Weights of a small transformer language model.
Size: 9 layers, width 128, MLP 320 SwiGLU, vocabulary 7470.
Architecture: RMSNorm before each block, no biases in attention or MLP.
Each number is 128 + 32 x the weight over its row's rms, rounded and kept within 0 to 255. Layers, rows and columns count from 0. Numbers have three digits each. The size before them is the row's rms in percent of the matrix's.

# layer 2 MLP up, 320x128, rms 0.204, rows 109-130, columns 0-127
104:174167126117071162164104166060101104150081150151143150135119134109102211120113143069194115173135112082142101096093130147136176132129185148106145149155099164182152112145121144090174139180109122163168109132112154178203132115126136144148132128165116157084105121121153110142099182126128107116132130096164149110168196102140086084136056089198155103153153105104157101085097116134148166083085
094:119123131147216077100104174158125099176136188093104172154126096111130148105069125094120103095128109136108154100108152106116132136172092214137120136086163121130097095163161117108095156076076157161076119130142079083139155045140135138157052177135140100105141136090145114111189088138144114177140098149185137079140103147137122092128115118176143130133162152126097177144116134137080101100202
091:132170120162137150094220179154142114115111116137157066130144149108134143186076149077101110163116082167141124156136148127111118146102166168100094165133122120159148102122118108105102087115128103189102095133115105167145109199169083159106139103139129149102134068163126093119112128091147126183129096148139091082091167188186198155132139101127162120063098227152122124127181138133107172154155
090:128122125104093103119128192093118103126084095126160122158140085145089134083114106145213120091155111142181075150145119098141111104056150100157171124098168154177107191117108090116211126177087130120120126106086112110109093091120148141090104114175149164073126133113134112102134107116049183166105142100190088116199162144093134068124111129165148134107087117090110089154099167168134129101115
102:187124130131114157170168164182080162102137189102191139139105145154120124105139141130065088122166109120166124111177150117086151113098120160140169126138132105187090085120137164164153135154129082139165123081176141116107105120035162155155109116129186123089121180101174175131129145130091129128138103094179075086104152100152164103112108127144092120123152126110141164101161161161161094199221
098:158173132142115139116131118165150074139134160131130158132098124166172152089020131116109096106119072111113137148109092164141139135203111150076114133135124077140137140166190088134141110101166173118087119113106141092114120091108128176105093078092116155187116100100176154132111144161135122108175159098199093103093158128129030150137098117134140157159123120154164138152044081084127093171109
115:133119115125055152040114145116116122124158155171140081121064129085130067127126091063110121120113166162139199153136116118130163137137142110126109158126088098069169114146107078148060154143120155111142179093152094090119121098141119139165152165180156132150188065138125169104110114083167152115130173145118170059152136109166154124130124123049135118097133160143099122088138114163186160081077
100:120125144085114066086141159112109206137085081145079183120169109135109163124148189163143146146135166081137063095151149137119152136146111157131134127120130073142156170184177180112210077112149136101129097139156137139160143113122106107099082111139137117150104145086130129137154146093097141118126106160082157060107097080115160118100149099143111109067053144143112164159113140076046082093104
096:159129135159119150116171171179161122141162141120129127157125177107141100122077145138107121155121098128200166117117115126098151154147163064082176136107094109095170075109129174195108146173110118095149148107126091134076135176156122109154121146161106108138171133164182155094177126076089121069152068098088168132178099147144082075118186086109123209129156125120100210107091153108120146108126
097:119115079133094167134097077119139161118099139220127132120120144147084073126131127145143152071152113096110061215120121079108121112156149129151091106119167195118101097131128097111057158189141163137111152067148121109144115117180135124147143147160112083102121159132084118143084089109160152144146142102100095141138155076111153090072152053095153113192123147106116131069141124080159076169101
110:080121100144143133144143122115176144172139135129191142099146104153140069104184169090187120114137145108114124149119093112126147123088122122182143123104137157135094202129111123090082095141076116119100120225047110208149167151124118157157105131107133143077079129111163082068154124159132125190101144131153123110160117161115140100124089114181124071160124154138193128190100114143103146081182
104:160087096119112132139171140130107182132129116155128134099059123109047179108164100140100132188154123116126155102177172104146121167143100169098112072175145116065091146150131169193158139158181126151071132173142097086067177156131094171097143056123063092097093120103112111161125100079136155091141156132158084118097105099129179121126119134091141150142177097184166119148154125098123149114149
099:117168183126062127089170164124133122105153160119126140118084095106142141121130128108185173100180118096148069202109131122127055145154146098093132137149055128098154152179097141134131161169068117197120153094119174157150123090100148078150106059088140154132126174136107098112109124093152161128161114145160144119162093136113103143093113124134058194081064070141132152152113092172104115128164
090:123159151124118075174156087137160149123113094141185125138060169127136094136151171148097136105135077049124155133163148090130133085164071108132068120144086123120103070073103160127124131063158133133100144126111133129108193177131136185102108171097170208109176166098075091118130119129143155152083135075101122168144069107114115117132117097136171113146200114127124124116164135091123051132141
097:134136119134116095116126122201198106114156128091195147120126117142115182173176147145158140106134159068156147164153212070155079168112134132141097149064070133136086079175061143080084118058120139174116167140116144116130128135117185130134114143097127151103162095151129072146121144117123147194089113098156110146164127158146140127044141158122077105134174168167162138107126139131135103099143
098:115170152134128169146166094143112139121105128078134111184120149077096140056103123114074177105160115195104177152147198144167129156139158183134159176179096122119135127135176159087190182135155142209139102090067132088184099072150106154127163119102146133092101113110111093121166186124143132199108138112141110132142173106127099099187093155141104150115141136157099111155137155138138120067134
090:050150089096098127161139094141141107150133116130101184180106122169136155108144103129152125107151072122118122109149155122113032116198121137144151091110139070105104112133117120093126146122121109118115133157170158135122147197179172129123113085117154148186054114127182083099127210131112161101115189176087130103185155103181144109144120087125146115120093118176104115131163111170151139114215
089:170126147175124162087055161086105138158161117106157169054144119105179157063103093122158120186138138122134103146097131181057141105132134125134165126140109128140103142117085106081117108156071095090145111101088085107195053106132127126122108142073079146132103155118154083131144124147116138152137137132112169140166150198174121125131137085078111107118135140161134121118115077202040084112143
090:149124094146166109095168101122145138175114157108142108093133123134105145182140142038090157104092136199198089169110142128146099134149183105132097117128161116115121088181123120085182129142083084063107146119088113165156116097106083137130170135155158106133086113148146105083116104113164129187108140175085094122138085209093133166159098120135107083120138123126166136087158154118166055068086
103:143062114150107133168112122138106182124139175159054111158142113087162153121147094135153131133097181095052158116074179149153140144118206147128159154143072161104138171112149161101023200121149130094150147179130092131113155102117075132163098120109135098170110141173159163148147132134124110117097163110141123157170148102205115104191136119141155064114170133157122127125165126102171117128114
097:178104122113141141153094126091149120094131170134092116097134104151066139089168064120168174087191101065181123154112148105163174129153101093121118128143093146150141162169103100084091190160191169098105121098130134121115064139118143180100107104168098142163098155136144158140122103114102142116108119224108131114164190103204182120151152142161099098130068112097140141142078147100128100095147
099:184184132174098138125123125170051096076162105134129097086141137143134176077076154130076160066106127153152134162133118118125119100071143146109134173099203121161136130105108146094073039128114119132117115129119036127140112143105150113096113163112132104141078164172171075071183106128093142161072063099113122162167116158140121129129104132090149158115126119109055139138134131090143121125114